config.toml
n_head = 9
head_dim = 64
norm = "layernorm"
norm_eps = 1e-05
init = "normal"
init_std_o = 0.0
init_std_up = 0.0424
decay_fraction = 0.774
seq_len = 2048
steps = 3425
Each number is 50 + 10 x the weight over its row's rms, rounded and kept within 0 to 99. Layers, rows and columns count from 0. The size before them is the row's rms in percent of the matrix's.

# layer 3 attention key, 576x576, rms 0.119, rows 388-424, columns 384-479
093:56 35 60 38 52 49 37 50 61 50 58 54 30 30 51 36 57 53 49 45 55 63 49 57 47 67 61 66 70 46 45 54 56 38 44 49 26 47 55 40 62 59 41 32 25 43 42 46 37 48 62 56 34 59 36 47 65 52 53 62 65 57 50 17 57 63 51 41 45 45 67 46 65 60 49 63 52 47 51 41 44 36 36 41 47 52 46 63 50 53 44 49 46 59 36 44
102:65 41 52 57 48 46 50 56 58 65 60 48 64 32 55 55 40 50 48 56 47 39 42 72 50 71 48 47 46 58 62 55 54 43 55 57 68 59 51 33 59 45 56 54 53 36 29 57 61 45 57 51 38 42 52 50 64 55 42 46 60 68 51 48 42 57 53 48 60 46 32 50 60 37 45 35 47 36 60 66 57 42 60 63 58 24 50 45 51 56 31 31 32 48 45 44
088:47 49 55 49 49 54 50 59 41 46 74 56 47 42 39 52 54 54 53 29 39 51 51 57 36 50 66 43 51 27 46 53 50 38 44 53 53 64 47 46 46 48 61 52 52 61 63 48 37 55 33 45 54 62 46 60 55 57 27 52 53 26 63 42 48 39 56 53 60 41 60 44 46 55 44 72 49 53 65 52 43 57 42 63 55 67 45 56 37 50 46 58 41 46 26 70
109:49 33 35 41 60 54 35 60 52 61 45 45 41 35 44 50 37 55 61 52 56 48 52 53 61 58 53 55 64 46 56 30 53 53 57 46 58 45 53 45 52 53 40 43 59 60 48 37 29 29 44 37 50 37 43 39 61 51 56 50 50 55 44 63 52 45 21 41 47 63 39 69 54 51 43 55 67 60 30 45 57 34 69 62 49 51 59 52 43 66 46 57 56 79 49 49
095:58 43 63 46 55 40 67 48 62 51 50 35 55 55 42 42 37 49 63 46 69 49 48 28 48 52 51 61 39 47 41 52 43 52 55 47 51 63 37 59 54 35 73 48 65 49 56 68 47 32 50 40 48 35 59 34 62 48 44 48 39 51 63 58 36 53 53 51 50 39 44 42 57 57 45 37 48 47 41 35 44 43 35 48 60 80 55 67 51 46 53 25 43 47 54 42
094:53 54 54 57 33 46 44 56 58 33 54 48 49 43 46 38 41 52 44 55 52 58 66 48 61 51 38 45 48 63 52 65 49 46 51 54 38 43 51 41 38 46 48 32 54 46 55 41 27 73 44 52 28 44 44 57 42 61 73 41 34 52 53 49 34 51 56 38 48 60 77 23 69 50 52 57 34 41 52 48 68 48 32 47 44 47 33 42 58 54 44 28 54 53 49 43
099:51 64 55 60 42 53 36 37 41 42 48 52 63 52 50 62 44 76 42 50 69 44 52 55 43 59 54 66 41 49 42 48 52 58 45 38 37 53 47 69 35 54 35 53 50 43 49 64 55 43 43 63 61 42 51 40 60 56 69 43 37 57 48 40 58 71 46 51 41 38 52 43 50 62 65 39 66 64 59 36 60 36 65 34 47 53 49 37 42 46 57 58 60 46 55 37
096:45 35 53 43 48 48 45 48 60 43 49 44 57 51 33 53 47 45 69 65 58 48 49 52 35 61 59 70 44 55 43 51 57 43 36 54 53 24 53 35 48 70 36 49 50 51 67 45 40 56 77 48 37 53 31 38 39 47 50 40 42 64 54 61 26 48 61 55 43 44 50 52 62 48 65 40 41 57 40 52 62 54 58 43 43 39 57 60 65 53 40 55 62 45 47 32
094:56 58 57 63 57 60 54 50 53 69 39 60 51 41 28 49 67 48 50 54 41 52 33 70 51 55 52 63 54 69 69 47 42 38 44 58 47 33 58 51 62 39 33 66 48 67 51 55 31 45 58 58 39 72 45 64 50 38 53 57 50 47 56 51 53 84 56 61 47 54 38 54 33 39 38 32 27 44 42 55 61 59 50 48 47 52 54 58 55 61 62 45 42 39 55 44
095:34 49 42 56 54 52 44 59 60 54 62 48 53 39 45 56 58 46 47 39 71 55 53 47 48 25 49 50 46 45 53 32 47 29 32 54 53 50 53 44 45 31 60 58 51 48 58 32 48 53 54 54 65 42 72 48 40 44 49 39 49 58 43 61 49 65 58 51 48 69 50 40 42 71 56 33 55 65 50 47 43 59 54 61 40 53 40 42 50 41 32 45 44 44 41 44
099:54 52 35 57 67 48 55 69 40 64 45 50 61 56 46 46 56 48 44 41 42 35 52 33 61 40 45 60 33 51 60 52 36 48 49 40 63 27 60 43 42 61 61 59 63 63 53 43 51 51 49 41 43 49 59 43 49 28 45 63 62 33 51 49 51 46 29 61 60 64 56 43 43 42 52 46 38 50 48 65 45 65 68 44 55 50 52 41 49 64 42 56 59 40 56 58
095:55 56 46 61 28 48 52 39 44 38 35 48 66 57 35 37 65 46 44 23 67 53 55 59 48 36 61 48 66 51 28 36 38 37 53 29 51 33 38 27 40 44 38 52 41 51 55 44 48 61 60 68 52 52 63 43 42 36 57 60 30 46 52 54 48 62 46 52 40 66 45 50 58 61 52 52 55 46 34 52 49 60 38 41 46 61 46 46 52 48 51 45 64 52 36 58
099:53 42 39 55 72 45 54 45 39 51 52 55 52 44 39 55 55 35 46 61 52 51 49 52 37 22 47 51 61 47 56 56 41 33 70 63 45 41 56 39 53 54 60 83 52 66 36 53 44 49 42 51 52 56 56 66 32 36 48 63 76 40 44 47 50 84 44 60 35 41 59 60 47 44 55 46 57 61 41 47 56 76 54 48 38 39 47 66 49 62 44 71 45 51 57 40
092:29 42 44 45 53 52 45 41 57 70 57 52 71 60 54 61 48 39 46 42 33 53 49 39 48 46 61 50 40 53 38 46 54 64 56 55 50 46 76 52 61 46 46 59 54 52 53 57 53 48 57 35 67 26 37 45 55 56 42 53 57 28 46 44 42 37 46 39 29 53 64 57 48 49 60 51 25 47 53 44 60 62 64 66 32 56 67 68 41 56 45 63 44 47 39 65
093:53 44 43 32 44 49 61 49 36 33 52 44 58 42 57 67 57 52 61 46 37 51 45 52 37 34 66 29 64 63 47 54 46 46 69 49 49 47 52 58 30 52 63 51 49 48 31 57 47 49 37 46 41 51 41 40 54 50 38 44 49 62 39 49 41 47 59 66 52 62 51 56 51 41 32 51 42 55 59 49 55 57 45 55 64 32 63 49 33 45 46 33 44 52 39 52
098:41 55 49 62 53 57 46 43 53 57 52 54 46 47 30 37 42 55 39 45 34 61 36 65 65 62 41 22 51 41 36 78 54 42 45 52 43 42 60 68 36 60 50 50 56 48 42 46 38 49 47 48 62 63 27 55 39 59 69 53 56 37 49 51 32 49 39 50 45 43 56 62 46 42 60 47 53 48 59 49 54 55 51 39 40 42 41 57 71 68 71 50 51 47 49 45
090:48 70 37 67 60 42 52 30 54 36 48 48 47 51 41 59 37 58 55 45 45 29 67 61 43 33 65 67 46 37 53 45 56 43 51 45 35 54 73 52 55 61 57 52 28 43 47 62 42 36 39 47 55 45 32 48 33 26 50 60 39 63 43 34 33 45 47 48 55 58 67 59 39 49 50 50 33 49 46 38 56 56 66 46 39 56 38 44 50 47 40 41 60 55 55 52
095:54 47 45 54 59 46 39 55 48 47 54 56 42 23 43 42 32 47 41 34 53 43 40 52 53 56 48 69 53 40 62 43 59 44 39 53 56 47 54 56 62 55 53 46 36 52 49 54 58 47 61 49 47 50 62 57 49 45 71 72 36 39 58 46 46 59 57 51 37 43 52 52 38 66 41 40 52 42 62 45 24 40 57 63 37 48 56 42 59 51 31 57 52 51 40 33
096:46 53 51 49 43 41 59 47 57 58 39 45 36 65 33 54 60 44 58 40 59 40 66 45 48 35 55 61 62 74 41 49 37 39 48 42 43 49 40 77 50 29 27 32 63 47 49 59 57 48 52 57 52 47 51 46 58 41 65 58 49 63 51 46 43 52 49 55 51 35 29 40 66 59 48 56 50 32 52 60 70 46 39 50 38 50 54 36 48 43 61 32 52 48 51 51
095:44 54 41 46 56 53 53 56 42 65 46 53 48 62 48 44 51 28 41 46 52 35 55 54 58 41 57 61 51 56 38 45 33 44 62 53 41 46 61 58 45 47 47 48 45 58 46 40 59 33 38 63 55 51 32 48 57 60 46 48 56 46 53 59 47 44 36 52 38 14 60 28 52 37 56 61 55 37 70 51 52 53 60 50 46 44 32 57 50 75 48 59 39 35 55 46
104:59 54 15 52 39 46 42 38 56 29 48 40 49 33 34 52 37 48 61 41 50 41 53 44 62 34 67 61 61 29 58 50 56 49 58 37 54 61 61 54 53 49 54 55 59 56 68 58 54 58 51 61 48 31 50 30 64 53 42 45 40 52 47 57 44 51 48 37 52 52 46 54 64 42 59 63 36 49 53 54 47 61 51 45 25 46 39 36 48 65 35 59 55 64 40 74
099:42 60 53 39 52 49 60 68 43 56 52 40 78 37 53 56 44 56 42 50 36 62 62 55 35 41 45 57 55 49 57 48 62 55 42 59 65 50 55 31 41 51 62 52 45 65 54 48 49 38 57 29 47 56 43 52 54 70 49 52 60 33 54 50 46 38 49 57 25 63 54 48 39 61 50 46 35 64 56 64 42 53 50 43 46 49 38 32 56 55 47 48 51 41 60 39
099:42 33 45 41 73 39 27 36 32 60 42 59 48 40 35 58 46 51 69 57 35 57 65 49 53 63 64 51 48 29 45 50 45 77 54 53 43 31 67 62 72 68 46 49 53 57 50 46 61 55 70 67 46 42 63 48 53 53 43 51 52 55 69 49 29 36 50 44 53 55 52 58 52 52 67 36 78 61 49 53 39 43 55 47 75 67 58 58 48 43 65 57 39 51 57 60
102:53 57 57 60 48 46 41 48 60 33 40 57 58 50 51 65 58 45 43 53 57 38 58 40 36 50 57 37 39 58 42 62 59 36 36 47 47 69 43 44 60 38 43 63 38 51 53 56 42 36 35 53 55 62 52 46 49 56 48 65 60 33 40 45 45 60 49 52 50 57 62 39 78 57 39 50 36 34 67 40 48 54 57 55 50 49 27 53 46 42 60 54 36 41 52 49
094:46 61 61 39 41 58 52 42 54 35 43 48 56 44 51 41 32 69 56 72 73 43 45 44 62 55 55 38 50 44 56 54 49 70 45 48 55 53 74 28 43 50 51 27 41 56 58 54 54 41 52 59 57 54 72 45 43 50 58 61 50 47 37 53 51 36 44 57 55 56 42 42 51 69 54 60 65 46 57 63 51 41 60 47 40 53 58 39 50 59 45 53 41 52 51 68
095:49 49 49 45 73 53 55 54 60 53 52 43 47 56 45 35 60 51 45 34 48 70 38 63 66 37 43 39 56 44 67 54 52 38 38 39 51 58 36 76 44 44 52 44 56 53 61 32 55 41 59 46 63 58 54 42 52 92 46 47 58 45 66 51 69 70 44 57 36 64 48 50 48 54 49 35 50 62 55 51 63 43 45 44 58 39 45 50 59 42 42 49 40 40 36 50
102:48 55 39 61 41 58 51 50 55 66 45 38 56 41 44 40 41 59 47 59 34 54 48 49 59 44 75 36 51 53 61 49 69 43 61 29 52 60 53 60 49 38 49 67 46 42 44 38 44 47 51 43 59 51 51 32 46 50 43 62 39 54 54 42 44 47 56 34 61 58 41 52 60 48 53 59 48 49 52 50 54 43 72 62 55 56 27 46 35 34 39 32 27 29 52 33
103:64 56 76 33 36 48 57 33 49 36 51 58 49 60 48 73 61 30 61 60 44 47 55 59 33 72 51 59 39 46 56 50 65 45 60 61 35 49 57 60 53 52 54 49 57 58 45 32 43 35 48 51 55 43 53 53 43 33 47 59 64 57 53 64 59 39 43 59 62 57 43 65 56 47 29 55 55 43 57 53 45 58 70 71 34 58 44 40 55 63 50 51 63 45 42 41
095:55 59 34 39 52 43 60 30 56 43 46 46 26 40 49 54 41 46 32 44 45 47 39 54 55 54 33 48 46 42 26 37 38 40 32 55 40 56 63 58 58 44 44 52 42 53 57 55 58 37 46 30 32 35 39 52 37 52 31 51 56 49 40 47 55 62 32 53 76 36 37 46 32 43 55 64 31 52 44 53 67 58 57 47 47 75 42 63 51 58 45 47 50 28 45 38
094:44 36 45 64 34 56 57 51 50 63 67 35 56 44 45 66 71 37 42 48 68 53 52 56 59 50 56 57 57 45 54 37 65 42 32 51 41 48 46 60 55 33 54 49 40 55 64 37 57 46 49 39 48 38 55 41 31 46 57 66 47 40 58 48 52 60 52 34 62 60 51 46 37 36 46 59 38 30 72 56 53 52 56 55 47 62 57 50 52 31 50 54 55 47 37 50
096:42 43 55 49 56 64 69 41 27 61 40 45 66 45 57 63 53 63 40 46 54 42 50 42 45 46 44 54 57 48 29 47 53 53 49 39 34 43 75 50 52 44 36 55 38 56 55 41 32 70 37 57 52 43 36 63 52 50 51 58 57 48 44 61 62 40 50 46 53 61 43 73 84 49 52 72 33 63 35 69 55 48 46 56 65 61 42 64 43 50 42 44 69 40 49 44
098:65 66 45 35 43 49 44 69 44 70 62 41 51 53 38 40 37 36 44 37 52 61 52 57 56 28 36 54 61 53 53 63 54 63 45 56 56 41 40 38 61 48 74 54 57 51 58 38 46 36 72 50 62 50 48 53 48 63 54 38 46 48 49 50 43 78 39 68 38 45 65 56 43 56 53 33 60 40 49 49 64 38 63 63 32 50 34 51 43 51 54 53 54 39 62 43
096:52 59 41 54 33 47 48 47 44 47 70 51 53 34 67 60 50 47 49 45 61 69 72 58 61 45 44 66 50 49 48 58 41 42 58 53 40 38 59 38 51 53 29 35 49 54 26 52 16 51 38 45 54 43 54 55 49 45 50 46 44 44 53 43 50 55 52 68 51 41 45 47 47 45 48 61 49 42 31 55 55 44 65 41 53 56 45 44 40 39 53 39 56 53 58 67
100:50 49 45 51 50 52 49 39 63 53 46 38 66 47 62 57 61 58 49 44 47 56 44 47 68 35 51 47 61 48 43 58 55 71 45 55 42 48 63 40 50 50 67 60 38 81 48 62 58 51 44 47 46 59 55 53 56 51 40 46 49 47 57 65 55 42 26 55 47 48 51 53 49 60 32 62 49 49 45 41 35 40 54 57 38 36 45 62 51 39 39 45 52 51 49 54
104:65 55 44 63 44 56 45 42 49 49 57 48 46 51 52 55 50 42 48 54 40 49 38 38 41 48 51 53 41 37 46 33 42 61 69 62 46 43 60 42 66 62 56 32 59 43 52 35 57 36 45 54 54 59 37 55 46 45 52 41 56 40 60 32 39 18 51 43 25 48 61 51 51 59 52 67 56 72 56 66 60 42 39 59 53 31 61 55 66 54 43 45 51 35 54 53
098:58 35 51 42 38 51 50 58 59 44 55 51 59 57 44 49 57 66 47 46 57 64 52 68 46 46 55 63 47 64 40 54 52 59 69 54 33 53 33 48 52 45 53 49 38 67 56 49 35 55 53 50 46 60 56 36 44 63 41 51 75 48 38 32 45 56 43 45 44 58 44 56 46 58 45 29 41 43 42 58 64 55 40 44 51 61 46 52 55 59 49 65 55 47 61 43
102:50 29 66 44 40 52 57 50 32 56 39 50 40 50 45 48 52 53 54 53 46 54 56 52 50 47 40 47 58 35 57 53 42 52 50 48 32 30 49 53 48 39 48 52 59 61 61 66 62 60 39 55 44 47 57 50 35 56 68 50 43 41 53 48 55 60 55 67 41 35 44 40 63 56 51 49 63 59 26 64 60 53 59 59 53 32 52 59 52 50 47 36 49 30 48 63
# layer 3 attention query, 576x576, rms 0.118, rows 389-424, columns 384-479
091:44 66 68 38 58 43 69 47 43 37 55 49 54 58 59 47 60 39 39 49 55 49 33 55 61 47 47 28 58 50 27 53 49 63 52 33 59 58 45 56 43 55 40 33 48 46 46 55 45 54 55 48 44 39 48 48 46 60 53 49 55 48 45 34 60 58 38 49 47 52 55 75 59 47 41 45 41 47 38 39 59 38 50 45 47 56 51 37 53 64 66 67 59 33 33 49
082:42 64 52 55 40 54 53 46 40 42 39 59 54 53 56 47 43 46 54 45 56 63 63 45 56 52 47 36 50 52 46 66 43 43 53 41 57 60 55 61 57 57 82 53 61 60 57 47 41 48 62 50 64 50 45 40 47 47 79 59 35 40 41 54 50 69 54 44 62 51 48 52 46 64 53 49 36 57 61 42 53 54 35 49 48 38 60 52 51 52 39 71 46 66 53 60
103:55 54 44 61 49 45 64 47 27 42 48 41 68 38 58 59 65 41 61 52 45 52 57 33 44 61 38 55 36 50 37 54 55 38 26 25 45 68 41 35 53 46 33 63 50 53 53 45 23 60 54 55 41 53 59 43 59 75 43 55 42 52 52 46 52 53 38 49 43 46 54 25 48 62 61 49 49 57 57 61 45 57 55 56 57 51 49 27 57 41 56 51 42 50 49 57
091:44 49 42 50 46 54 38 47 28 54 57 51 51 43 61 39 55 42 30 59 43 46 46 54 60 43 63 44 63 54 43 57 54 62 52 41 51 41 57 45 61 63 37 29 45 46 49 35 49 43 48 44 46 52 53 41 60 70 60 54 49 56 51 44 38 41 71 56 42 50 57 54 44 54 60 40 38 64 29 37 45 43 60 52 47 42 50 44 53 48 55 50 45 51 44 57
095:46 44 43 21 65 54 36 39 52 57 55 51 39 55 34 51 41 45 54 70 63 47 56 44 57 32 43 45 43 41 52 51 65 53 55 60 56 60 50 61 57 73 47 38 55 42 46 43 54 62 54 41 57 29 46 21 46 49 55 33 53 46 48 44 29 52 56 57 41 41 46 50 39 50 45 58 38 35 65 49 38 58 60 46 58 42 42 58 48 44 48 56 56 38 45 60
103:65 39 56 33 61 56 50 36 52 38 59 43 53 29 46 50 35 43 47 52 50 46 45 59 46 53 72 56 33 31 48 61 44 54 56 43 41 57 36 34 62 53 47 39 51 57 46 54 37 48 52 44 33 48 57 55 46 22 58 57 64 44 44 29 54 44 40 54 59 46 49 57 31 35 62 44 49 34 59 69 50 41 62 39 64 57 41 53 57 32 54 44 55 51 49 56
104:46 48 50 58 59 34 56 40 42 52 63 47 48 60 51 58 42 47 42 47 41 43 48 46 89 34 32 56 58 47 56 68 37 57 39 60 47 63 67 46 34 52 58 56 60 65 67 48 53 57 46 51 57 55 59 55 36 56 62 51 43 50 54 39 34 45 67 55 52 46 26 71 51 51 50 55 49 47 45 50 42 70 45 52 45 42 52 53 46 62 19 45 42 66 69 60
099:43 62 30 48 62 36 45 47 55 50 32 71 56 55 47 59 50 50 54 41 47 50 65 49 39 56 51 40 39 61 59 37 24 56 51 58 52 59 52 53 54 49 47 51 38 61 74 34 78 58 38 47 38 47 45 46 51 47 60 64 58 57 58 45 53 59 61 52 49 43 33 53 54 23 50 46 68 41 41 45 39 36 58 67 50 32 46 56 39 48 46 48 50 54 58 48
097:39 33 46 52 40 48 42 48 43 40 44 51 57 58 30 56 44 52 78 46 32 50 68 45 46 48 46 56 46 44 50 39 42 46 42 50 41 34 41 49 44 27 36 35 55 34 54 51 20 46 50 47 37 41 39 54 63 25 37 47 48 65 50 60 57 26 51 61 60 39 54 38 43 49 58 59 63 44 65 63 68 22 56 66 54 59 53 54 48 43 53 43 63 52 55 48
098:41 55 48 39 41 56 50 42 76 52 60 53 82 44 50 46 60 68 32 36 53 48 51 63 47 62 58 27 54 50 67 52 24 49 51 60 58 55 52 53 58 60 54 54 60 47 53 40 68 39 38 41 47 56 62 57 61 62 27 36 54 54 53 50 35 50 67 34 40 34 45 46 54 38 55 50 41 35 65 49 60 44 50 59 57 63 48 43 57 47 44 35 52 58 60 54
100:36 34 54 61 69 40 62 56 42 53 65 41 55 46 48 80 37 52 31 54 58 44 34 52 39 54 66 44 40 52 52 50 54 49 39 48 48 46 40 58 51 48 49 42 50 65 70 46 28 44 47 42 77 53 49 55 78 34 29 43 53 40 54 51 49 51 47 36 41 46 50 58 41 35 54 61 48 75 62 62 44 29 32 48 41 45 31 50 44 65 71 65 57 43 50 34
090:51 41 51 57 56 50 32 49 55 49 46 56 57 43 43 53 51 55 39 63 49 46 59 66 49 61 58 55 46 71 67 57 55 66 39 39 53 49 56 50 38 40 51 44 57 49 53 45 46 56 47 54 55 33 48 42 45 52 51 52 46 78 39 48 47 37 61 34 50 44 55 54 67 50 38 55 34 46 50 27 45 51 68 61 26 46 50 45 59 56 55 57 49 38 42 53
097:45 52 56 42 50 45 71 33 46 42 41 61 52 39 60 36 41 34 75 65 61 60 45 53 41 42 52 44 35 45 55 52 67 46 56 52 46 51 46 39 65 51 66 63 52 57 55 54 27 56 45 49 40 56 59 50 68 58 47 41 54 38 52 62 45 61 50 38 43 56 58 57 45 33 42 68 71 53 41 53 66 57 50 37 59 48 44 57 58 39 41 48 51 47 45 42
091:49 54 56 34 38 38 32 51 49 51 45 56 44 56 59 59 32 43 69 44 53 66 47 43 47 52 47 60 41 47 44 49 46 69 43 57 59 49 30 44 58 52 42 58 52 49 43 48 55 52 48 69 41 41 50 43 57 36 38 50 57 36 46 75 61 50 52 54 40 57 57 41 75 54 55 41 53 38 55 49 49 53 59 23 43 28 41 41 63 61 55 54 55 38 54 38
090:57 54 59 58 50 49 59 42 55 51 49 40 41 44 43 39 36 36 47 58 67 41 39 35 36 51 61 64 63 57 54 37 42 41 59 49 37 46 41 40 53 60 61 59 67 53 43 55 70 40 39 36 56 63 58 66 40 64 56 44 50 36 44 59 64 50 51 48 79 62 66 44 43 80 56 54 48 48 47 50 52 60 62 49 45 49 53 64 56 34 56 56 51 54 53 53
085:42 50 36 52 51 40 60 64 47 48 42 54 64 49 54 47 53 23 81 53 42 51 55 58 58 50 33 32 50 49 45 52 55 43 52 54 60 60 41 40 36 62 53 52 41 58 42 50 42 66 49 52 66 54 35 48 48 47 59 45 32 43 57 53 54 41 51 53 57 76 49 50 38 45 47 51 52 46 49 53 44 37 46 46 56 37 43 61 52 48 29 52 45 36 57 55
093:50 57 62 32 48 48 57 57 37 56 36 40 53 52 56 59 44 51 57 36 44 54 32 51 47 43 52 48 35 53 51 57 31 48 54 54 35 55 39 56 66 41 27 54 54 60 52 45 57 53 40 38 41 50 42 48 29 37 38 58 42 51 62 47 53 56 58 51 64 58 42 46 56 41 49 62 48 57 46 43 63 61 42 38 42 46 52 40 56 51 47 52 56 49 45 49
092:41 39 67 49 44 40 46 48 66 56 52 59 51 34 35 48 54 51 51 45 50 67 50 44 41 61 66 61 40 53 65 39 52 36 62 61 49 59 46 45 59 56 58 52 48 56 54 52 54 50 53 46 34 48 62 53 66 53 49 39 38 66 44 57 47 47 32 59 45 34 49 43 54 45 46 37 65 53 72 41 47 45 37 53 64 64 42 62 33 52 42 37 25 59 41 43
094:59 46 57 60 72 55 46 64 57 54 50 58 54 27 62 43 38 47 50 61 40 40 56 28 57 60 40 43 52 39 52 63 66 44 39 55 49 43 48 56 46 58 31 56 36 31 47 52 39 54 57 44 58 41 57 51 56 55 63 61 42 44 35 39 52 56 67 51 26 61 55 52 57 45 37 55 41 42 37 30 33 61 51 54 53 55 55 63 66 50 37 52 72 46 49 46
096:59 60 44 51 57 41 40 48 56 58 41 40 46 61 56 57 49 55 26 49 81 48 50 62 46 43 38 48 56 58 39 42 63 49 44 52 33 51 57 53 48 63 53 56 57 59 45 41 67 44 40 62 45 47 44 53 45 30 52 58 45 59 47 43 40 45 52 49 57 40 46 30 47 57 35 49 35 46 42 47 53 43 57 43 61 58 39 30 52 53 64 64 49 37 44 63
100:51 57 52 49 40 49 41 52 39 58 68 62 51 56 44 50 51 48 27 25 68 48 51 24 41 56 36 46 45 40 68 57 46 60 48 69 35 49 56 41 67 62 47 50 47 46 57 44 57 33 41 50 44 47 51 63 71 45 46 54 51 47 41 39 41 37 58 53 54 49 55 49 51 53 39 36 44 45 39 44 60 42 42 50 40 59 37 47 67 50 41 44 54 64 39 65
104:54 45 67 28 57 61 49 51 54 67 65 38 59 54 48 55 56 67 59 28 69 49 48 48 56 43 41 48 64 57 64 43 42 48 64 64 50 51 26 45 55 50 34 53 52 84 45 32 68 48 57 47 44 56 38 54 52 55 64 46 49 44 50 43 65 50 43 47 55 51 50 60 61 50 51 55 44 65 50 63 60 50 60 55 52 47 53 62 53 58 48 38 55 54 63 57
101:49 44 53 49 44 54 50 49 45 37 43 68 45 52 55 68 51 57 38 45 40 53 37 44 44 61 56 53 61 37 69 40 53 62 64 45 40 58 59 44 50 60 54 53 45 38 51 43 56 53 40 57 53 62 46 42 30 45 53 36 54 57 59 50 41 47 35 53 36 55 48 40 50 50 33 56 67 26 49 53 46 46 67 45 52 46 53 59 39 63 43 52 39 61 49 31
100:50 34 61 47 44 65 58 42 31 28 64 57 45 57 60 56 56 55 48 54 43 57 40 41 32 49 47 32 52 52 47 49 54 50 43 46 39 32 42 60 55 51 58 77 40 68 49 38 42 58 28 71 47 40 52 51 46 55 66 44 54 56 60 50 56 49 47 33 44 46 64 44 49 53 47 55 35 36 52 61 38 55 54 49 77 42 62 36 58 53 50 52 58 40 57 56
101:40 48 42 20 43 43 48 36 52 37 42 60 52 46 40 65 41 64 41 48 33 37 35 43 38 44 61 41 44 70 44 58 50 64 65 45 57 42 66 22 48 54 45 40 48 33 66 52 61 43 40 51 63 52 59 41 50 59 46 59 48 49 49 33 45 38 57 29 47 52 55 43 50 75 38 54 35 47 54 63 61 44 46 51 41 68 47 47 56 46 37 42 23 55 38 41
107:36 51 54 51 50 54 38 53 68 76 58 52 66 61 59 65 45 29 46 48 42 62 54 52 46 51 47 58 43 44 54 41 43 52 63 20 52 59 47 60 41 47 39 43 56 34 56 42 60 33 47 45 41 57 77 27 36 54 64 56 48 47 34 42 54 49 55 64 53 47 37 63 37 32 31 57 46 46 75 47 40 44 68 51 59 46 76 40 61 33 49 50 53 65 36 54
105:67 43 33 51 57 48 45 57 15 53 55 33 47 53 47 51 47 54 64 57 49 44 57 33 56 46 33 59 69 58 46 44 29 60 55 30 74 49 49 44 45 58 42 54 42 47 66 68 58 34 76 50 45 35 34 34 43 68 51 45 50 72 57 67 69 49 61 56 44 58 61 61 47 49 44 59 39 19 42 54 32 64 30 50 53 49 43 65 42 53 63 37 41 58 45 46
102:36 53 39 75 67 52 44 53 51 57 42 41 54 60 49 55 52 62 59 66 55 46 46 61 57 53 37 53 48 61 53 58 64 66 59 55 53 61 61 28 52 59 56 41 71 23 50 41 75 55 59 55 50 50 44 46 41 52 66 61 49 57 44 50 60 21 49 48 44 59 48 40 52 54 44 41 59 61 57 58 57 56 41 42 50 27 33 36 58 62 46 53 37 45 50 61
096:45 48 62 64 46 49 44 48 44 61 47 62 50 68 35 53 34 68 41 59 49 59 71 49 51 52 43 62 43 45 40 44 46 57 34 37 46 47 57 45 42 59 45 45 73 41 46 58 54 48 48 45 52 64 34 31 48 62 38 54 29 67 49 54 51 52 64 63 43 39 58 58 51 39 59 48 42 47 52 48 57 57 46 45 46 53 49 72 51 52 54 45 51 46 67 52
103:70 69 47 57 38 40 38 64 42 41 64 49 39 52 59 75 52 56 32 50 68 49 46 55 54 73 65 53 41 62 52 56 45 42 37 45 49 60 50 38 56 47 55 51 43 47 53 44 48 61 62 64 40 50 51 48 51 64 51 55 26 60 55 62 53 30 30 54 47 60 49 40 42 60 59 59 26 53 49 50 31 34 50 43 44 39 46 42 66 49 30 41 54 47 64 48
102:65 46 49 28 56 60 39 50 21 34 37 54 57 51 50 60 39 58 56 54 61 34 59 66 63 52 40 53 60 46 51 41 70 41 57 70 56 60 68 52 42 37 28 51 52 58 57 38 42 58 42 54 46 67 47 54 48 52 45 62 55 59 68 41 65 45 59 52 45 32 41 62 42 52 48 73 29 45 65 57 48 44 47 46 56 56 53 50 53 49 52 52 54 58 63 49
098:40 60 68 61 51 51 62 52 40 42 42 60 54 63 49 44 42 63 53 49 49 56 72 49 35 34 51 54 46 37 48 45 60 36 53 38 57 51 47 60 42 35 49 56 49 52 72 43 48 46 37 52 49 25 42 37 48 49 53 58 55 31 49 59 51 49 56 44 56 39 52 55 33 45 56 37 38 51 49 50 44 53 42 52 52 71 57 65 45 61 59 59 44 63 56 63
106:52 63 50 60 53 35 41 45 47 56 55 36 42 54 48 72 56 59 39 48 40 50 49 60 51 49 55 43 33 53 48 53 48 64 56 69 47 46 43 55 54 45 66 42 42 41 62 43 44 51 62 50 54 62 63 48 44 68 62 65 54 49 59 47 60 52 56 30 50 32 37 47 55 68 36 30 52 43 54 43 43 59 46 45 60 37 54 43 50 49 49 49 48 57 40 63
103:54 34 60 55 39 57 59 61 34 66 54 50 46 44 59 51 61 53 61 42 50 64 59 37 54 63 41 19 43 54 56 54 42 57 32 53 42 54 50 28 44 33 59 56 65 49 61 38 48 41 47 54 46 68 44 60 46 46 64 49 50 43 50 47 54 62 52 53 35 58 41 36 61 57 56 41 57 54 38 48 44 61 57 53 59 52 70 48 63 89 31 53 48 56 41 60
102:50 38 67 63 44 36 43 51 45 50 53 44 32 54 48 30 39 46 59 46 34 51 46 45 64 59 44 45 52 49 57 46 46 41 71 54 60 53 44 55 50 53 46 61 41 49 34 44 61 52 21 51 48 38 51 41 58 40 71 47 57 41 58 44 52 40 44 53 52 39 51 64 46 48 67 42 36 43 50 58 50 37 33 44 47 47 49 35 38 33 43 55 28 36 44 49
101:47 69 66 40 49 62 31 47 48 53 54 41 36 59 59 34 46 39 38 38 58 54 62 44 47 29 62 42 70 67 47 64 41 47 28 50 38 58 43 35 38 38 51 54 47 40 57 57 66 61 60 39 41 42 36 55 43 51 70 48 50 41 34 48 70 73 48 64 41 37 51 61 47 45 20 44 32 47 58 55 51 55 63 44 32 47 58 46 47 54 41 74 43 52 57 45